From a checkpoint of a small transformer trained on Wikipedia.
Size: 15 layers, width 64, vocabulary 4551.
Architecture: rotary positions, biases on query, key and value, embeddings untied during training, normalized queries and keys, local attention windows, gated attention, a smear gate, learned residual scales.
Training: a variant of Adam for these matrices, 126M tokens, 7770 steps.
Each number is 128 + 32 x the weight over its row's rms, rounded and kept within 0 to 255. Layers, rows and columns count from 0. The size above them is the row's rms in percent of the matrix's.

# layer 7 attention query, 64x64, rms 0.12, rows 0-16,32-47, columns 0-63
size [ 93 122 147 173  79  86 102  84 130 119 146 135  84 105  89  82  77 108 135 124 158  76  87  86  81 134 136 109 119  88  81  81  79]
[[147 140 114 139  64 119 113 138 165 159 156 146 146 137 126  93 194 110 108 148 139 183  81  62  82 116 143 116 106 129 122 115 171  79 136 135 192 160 206  99 111 103 119 110  98 119  63  81  85 101 104  93 113 107 106 110 163 147  96 123 154 166 139 102]
 [139 208  80 125  72  75 133 140  98 155 151 186 114 148 153  88 174  97 130 140  54 166 125 115  69 141 110  94  92 130 138 140  91 124 153 119 111 169 139 134 111 141 137 158 133 131  80 143  98 108  93 114 101 102 175 134 137 166 128 165  80 168 186 112]
 [133 176  96 151  82 106 108 126 140 158 169 223 126 133 119  91 182 128 140 150 123 186 103  92  97 176 152 147 136 128 119 139  96 154 157  66 165 185 128 127 123 134 148 186 115 120  80 130 134 129 104 128  88 129 145 133 123 168  97 149 110 201 187 118]
 [131  93 195  88 177 156 185 116 141  75  80  62 146 100  90 174  94 167  90 109 135 107 160 167 179  74 114  72 129 135 154 134 131 143 136 164  98 123 183 116 145 105 111 120 102  87 163 113 121 130 151 176 152 162 149 140 110 128 165 123 127  88  94 128]
 [141 145 142 176 145 151 140 130  80  93  65 156 113 124  83 124 169 134 172 179 165 127 174 177 118 103 136 153 109 117 166 136 148  72 100 116  64 115 174 107 171 115 101 138 110 145  52 150 102 173 146 122 175 155 132 101  79 138 104 118 162 128 175  90]
 [134  88 144 143 131 158 109 163  79 141 124  98 136 110 148 103  71 122 121 104 119  73 129 143  89 102 147 153 156 127 143  89 118  62  60 123 181 157  98 120 134 159 197 102  96 146 118 141 108 133 101  69 158 140 162 139 213 109 113  80 173 120 175 127]
 [115 130 132 162 160 141 136 177 100 155 148  86 132  75 123  51 136 126 128 173 160  49 136 113 111 147  60 120 143  76 134 134 125  60 104 141 170 113 105 133 131 114 127  70  84 127 162 143 148 146  92 121 153 157 133 193 163 129 139  74 102  92  99 150]
 [ 95 130 127 147 118  84 113 111 193 168 129 139 150 119 129 131 130 145 102 114  58 123 119 110  99 113 167 107 114 149 109  83 109 170 200 112 125  88 105 146 108 107  98 163 147 145 160  91 125 103 150 158  67 131 179 156  71  66 113 207 170 165 102 115]
 [117  91 128  83 122  64 104 152 203 114 156 139 138  86 141 183 145 107 106 131 177  97 114 149 118 142 163  89 136  92 115 182 186 127 116  55 140  92 114 112 173 131 167 138 131 146 160 166 114 113  97 184 105 131 102  89  89 184 102 117 109 121  88 112]
 [146 138  74 130  87  86 155 170 193 133 141 190  99  84 143 131 167 156 117 124 173 181  95 105 136 191 176 107 119 105 119 148 163 152 145  86 160 160 136 104 148 104 134 165 126 150 150 126  84 142  96 176  99 133 121  92  99 183  88 126 104 194 112 126]
 [123 104 182  86 195 143 158 100 165 106 125 136 132  96 115 218 137 162 103 126 191 134 139 134 175 120 159  82 137 110 133 182 139 179 166 142 106 156 171 123 134 103  88 161 104  82 165  91 108 176 164 168 144 153 154 129  90 143 138 137 144 139  82 120]
 [144 163  77 158 102 117 118 137 115 151 152 124 106 135 153  48 157 111 162 151  60 179  89 111  63 145 108 205 112 133 131 112 156  80 128 111 188 112  98 120 112 171 144 100 143 161  92 136 180  66  90 113 114 118 144 154 127 113 105 134 163 141 172 130]
 [178 146 119 161 101 116  66 128 156 113 135  75 112 140 134 125 115 147 142 152 186 132 133 126  79 142 121  98 116 191 105 132 195 102  93 168 164 156 167 150 139 143 141  48  80 163 161 185 183 122 129 114 175 147  95 153  99 140 101  75 135 107 123 125]
 [150 115 102 110 171 132 170 166 116  83 142 157 207 128 126 116 105 116 144 137 124 129  93 107 174 152 109  89 142 105 192 176 152 174 124 150 145 180 141 165 139 159 211  93 129  86 117 126  93 157  94 139 109 125 154 110 158 141 188  51 125 106 142 138]
 [102 129 134 101 119 117 157 138 143 130  94 123  95 110 149 153 174  89 136  92  52 167 139 101 134 118  83 142 184  60 137 157  69 143 131 141 129  47 140 115  94  81 108 126 117 173 135 142 138 105 107 143 126  69 158 148 102 156  99 148  55 146  71 144]
 [105 199 129 164  89 155 119  91 110 110  90 161 155 115 104 170 156 113 155 104 141 132 134 204 125  82 113 137 100  87 120 127 114 106 109 130 155  91 203 110  98  97  85 144 103 133 123 170  54  63 125 123 119  89  77 109 128 169  86 147  91 119 138 115]
 [112 110 135 109 146 138  89 142 157 136 139 144 130 158 147 148 154 110 141 137 129 116 122 222 159 123  78 119  77  95 177 142 185 128 213 137 169 114 121 148 124 123 121 158  94 149 170 136  56  78 150 111  89 135  84 110 170 190 142 143  99 143  93 168]
 [188 188 125 158 110 127 124  97  69 131 161 142 107  84 102 144 142 103 149 156  55 126 116 143  97 110 144  91  83 118  94 156  93 145 120 151 144 121 172 162  68 125 133 131 112 114  65 128 144 103 139 129 123  95 108 144 113 127  77 212 104 168 151  62]
 [ 91 197  87 162 122  95 111  97  91 158 195 147 139 147 139 100 174  85 144 132  88 177 124 136  61 176 128 122  95 110 181 139  83 157 129 133 169 151 101 164  98 168 113 156 104 123 115 145 127  51 103 116 117 127 166 139 125 139  87 165 105 157 152  94]
 [ 82 168  90 173 154  98 114 127 146 170 179 168 141 146 165 108 176  90 141 123 131 194 145  63  72 207 118 146 172 129 160 172 118 112 134  80 135 135 110 122 134 158 141 133 140 125 118 128 113 144  42 137  78 117 157 152 152 135 112 128 124 180 151 124]
 [143  68 159  78 125 164 150 135 148  81 117  99 153 114 113 180 108 166  76 121 142 104 103 189 196  65 150 100  87 160 117 115 144 171 187 169 103 141 167 135 136 100 120 141  98 100 155 129 142 123 215 121 164 138 114  94 111 113 124 124 121  88 107 148]
 [ 84 134 159 133 101 134 124  98 146 106  85  76 142 146 155 164 117 142 219 141 134 134 146 154 133 151  71 166  98 189 121 129 101  85  87 113 141 139 129 142  92 104 127  72 128 136 120 168 108 186 126 112 158 122  85 204 105  98 105 131  86 135 159  64]
 [183 118 193 176 143 190  72 135 156 118 109 124 137 100 140 125 101 134 138  98 127  64 141 108 109 114 104 183 141 178  89 114  93  85 105 193  89 171 126 151 142 146 160 109 137 125 163  93 117  91 121  91 130 119  82 132 192  90 117 133  73 114 140  94]
 [152 115 102 169 163 172 192 161 104 144 128 158 106 144 113  97 146 104 170 134 133  95 101 145 116 101 122  63 139 104 117 123  69 128  93 136 122 114 159 181 162 164  92  73  85  77 144 167 106 133 115  95  93 198 185  90 117 111 135 144  89  98  98 163]
 [117 135 149 107  85 137  10 108 131 136 143 129 145 117 147 171 120 139 111 157 165  86 165 135  96 112  87 158 135 162 112  76 130 111 162 126 116  81 109 129 154 107 192 169  92 156 174 105 136  61 152 106  94 113 190 148 106 110 118 133 140 142 153 180]
 [130 128 125 145 153 132  88 159 152 135 187 137 163 168 139 149 125  94  93 114 185 187 100  79 148 127 145 173 154 110 188 134 176  94 135  93 147 170  95 143 146 198 108 100 102 174 162 108  52 139 110 168 136 126 176 111 126  97  95 104 168 133 106 114]
 [101 131  99 126 147 110 117 132 178 162 171 156 173 167 158 119 150 131  91 122 184 193  83  95 103 176 133 154 173  78 186  96 188 127 163  93 170 148  84 105 146 178 117 116 103 159 173 127  70 132 108 157 112 146 154 120 127 139 122  82 131 168 122 126]
 [168  82 159  93 126 147 151 148 195 105 126 155 162 141 117 192 143 150 103 107 189  99 112 185 142  61 159 118 120 126 147 128 148 180 191 166 133 144 183  78 153 124 122 101 104 104 148 107 101 143 191 124 138 152 197 124 152 118 150 125 141 112  91 124]
 [ 72 165  74 141 114 110 118 124 100 151 149 136 102 129 161  78 161  83 139 129  90 196 128  49  88 183 135 140 147 143 100 156 140  72 121  50  97 104  99 151 102 161 145 145 143 146 122 154 125 107  47 135  86  98 133 128 114 120 108 131 151 149 163 143]
 [136 138 153 112 169  94 132 117 128 104 168  85 125 127 162 174 118 183 121 161 175 143  57 148 142 131 107 103 137 189 119  99 192 173 156 146 168 159 147 174  91 152 116 110  45 157 142 137 130 177 141 141 174 133 120 126 178 144 146  63 113 141 132 156]
 [123 136 190 100 168 113 178 182 104 153 116 183 163 132 153  66 154 175  65 132 115 167  84 102 156 129 195 137 129 135 159 107 148 133  85 114 114 117 115 112 166 109  75 146 121  79 167 121 117 152 138 137 104 127  78  56 107 109  92 105 135 110  94 147]
 [ 45 134 111 163  55 135 134 133 109 128 196 161 184 115  98 143 125 138 172 115  57 140 182  99 123  94  98 139 186 112  99 181 109 126 143  81 147 138 129 167 128 130 136 122  99  95 112 149 124  94 148 130 128  91  93  86 108 127 111 177 108 137 183 118]
 [109 160  86  93  80 132 137  88 146  81 193 123 166 140 139 192 117 112 139 117 159 148 118 115 117 155 146  96 135 169 123 174 111 195 166 145 137 175 159 167  91 148 171  66  69 106 138  98 103 138 107 137 115 101 127  62 145 136 134 146 198 150 119 134]]
# layer 7 attention key, 32x64, rms 0.114, rows 0-15, columns 0-63
size [102 106  96 102  86 100  98  79  79 112 149 200  99  88  88  82]
[[ 97 151 142  85 111 151 181 101 159  99 143 169  96 130 126 203 105 127 141 157 104  70 116 136 168 110 171  75 119 147 122 107  78 228 157 104 120 139 155 127 138 122 169 186 156  97 120 133  82 169 182 166 142 149 134 146 158 151 113 111 126 149 134 159]
 [ 99 174 135 149 148 156 113 173 145 196  94 124 136 152 163  36 150 143 151 110 119 114 114 135  83 163 101 177 151  86 103 164 147  69 111 107 119 134  86 115 119 124  67 138 147 131 167 158 180 106  89 108 123  90 194 128  99  80 132 143 114  86 125 119]
 [112  97 143  93 113 174 133 136  69 209 104 131 134 159 132 109 203 138 107 130 214 125 138 127  73 186  92 192 103  97 128 172 144  98 143 108 158 126 100  97 131 101 117 132 116 136 160 109 100 137 111 127 105 132 184 165 117 112 119 163 152  82 107  90]
 [158 184  49 160 117  86 113 116 130  97 136 117 120 135 126  77  92  95 152 130  53 166 103 110 113  64 127 102 131 124 141  46  84 112  73 115 117 118 133 166 139 159 116 131 168 153  81 133 160 124  93 123 100 100 103 103 147 150 131 146  97 194 140 154]
 [187 117 159 180  86 140 141 145  94 139 129 150  89 111  70 133 113 183 114 163 130  75  81 158  90 145 127 143  93  69 139 140 176  99 111 167  86  81 103 152 103 126 105 133  98 188 119 125 141 172 152 150  99 139 162  91 125 150 103 166  98 115 123  57]
 [138  67 173 109 162 133 143  95  45 162 109 117 107 124 197 133 149 178 103 134 177  86 111 107 115 118 105 140 129 102 112  89 116  99 124 139 109  87 115 117 193 144 164 153 117 132 183  99 161 106 157 130 116 137 174 118 170 131  56 151  96  68 116 123]
 [ 97 106  93 127 109  96 133  79 135 127 164 161 108 194 157 109 107  75 161 152 160  51 131  86 162 127 152 141  95 153  95  61 146 104 156 134 152 119 140 124 161 152 213  89 159 145 113 124 131 137 174 156 107 150 143 164 192 121 144  93 133 117 168 155]
 [103 115 110 131 159 123 127 136 136 144 124 130 136 118 152 142  98 119 142 144 124 190 137 195 140 124 139  99 155 142 110 150  73  72  99 135  91 177 135  85  67 165 132 188 132 130 214 114 155  78 120  94 172 116 156 112 109 124  75 141  63  76  93  90]
 [100 213 179  98 174 126  89 130 154 178 118 177  92  76 163 129 141  96 123 157  83  89 182 171  96 125  78 160 140 102  62 145 150 123  82  91 107 116 122 104  89 105 130 125 137 135 178 155 159 126 100 143 102  90 164  90 125 121 139 148 107 143 143 127]
 [148 171  95 170 150 142 105 157  95 191 107  88 143 173 151  90 158 138 118 148 148 113 119 116  91 175 105 223 108  71 146 113 179  70 109 107 124 134 120 107 157 145  75  74 128 113 142 130 179 107  71  89 127 117 163 105 140  99 156 126 147 116 123  97]
 [143 121 117  93 118 131 150  93 150  56 163 128 127 104  77 213  67 147 101 147 116 121 118 142 142  81 160  65 128 143 123 137 114 222 178 177 123 124 138 140 136 111 146 159 141  90  96 125 104 147 176 157 140 160  77 118 130 177 134 146 127 175 136 133]
 [118 126 105 136 126 134 119 126  96 196  97 144 118 151 171  43 197 108 145 116 143 144 142  99  74 184 101 177 131 110 111 118 103  36  91  77 129 122 103 133  98 118 107 137 147 160 145 116 122  91  66 121 100 115 180 168 113  89 129 153 143 117 105 128]
 [144 124 110  60 104 109 136 118 152 136 124 127 112 160 141 123  97 161 128 144 129  85 173 121 119 145 104  23  70  68 134 129 127 143 119  91  75 161  93 169 123 106 128 121  54 133 147  81  84 109  88  90 122 144 113 118 136 147 202 134 105  96  94 123]
 [141 113  59 129 170 123 102 129 140 130 140 107 148 139 150  88 160 169 167 120 130 119 163  74 104 122 112 157 153 111 142 130 165 137 128 122  96 126 145  94 147  71 150 139 176 145  49  76 209 150 150 167 108 141  51 109  80 148 102 111 154 177 156 133]
 [ 62 139 134 152 147 117 170 145 157 104 145 122 127  88 156 181 126 131 152 166  95 121 163 112  73 107 208 122 175 123 127 131  75 134  80 112  83  94  95 154 136 128 161 194 133 127 106 128 184  94 142 121 122  71 138 125  59  72 100 143 118 147 145 125]
 [114 175 102 126  98 185 160 122 126 123 123 129 155 125  79 158  58 157 107 127  80 109 113 110  73  94 182 113 144 103 117 154 105 167  69  99  83 185 131 169  91 122  99 177 132 148 168 149 103 110 100 147 103 120 114 178 111 128 121 187  94  79 165 143]]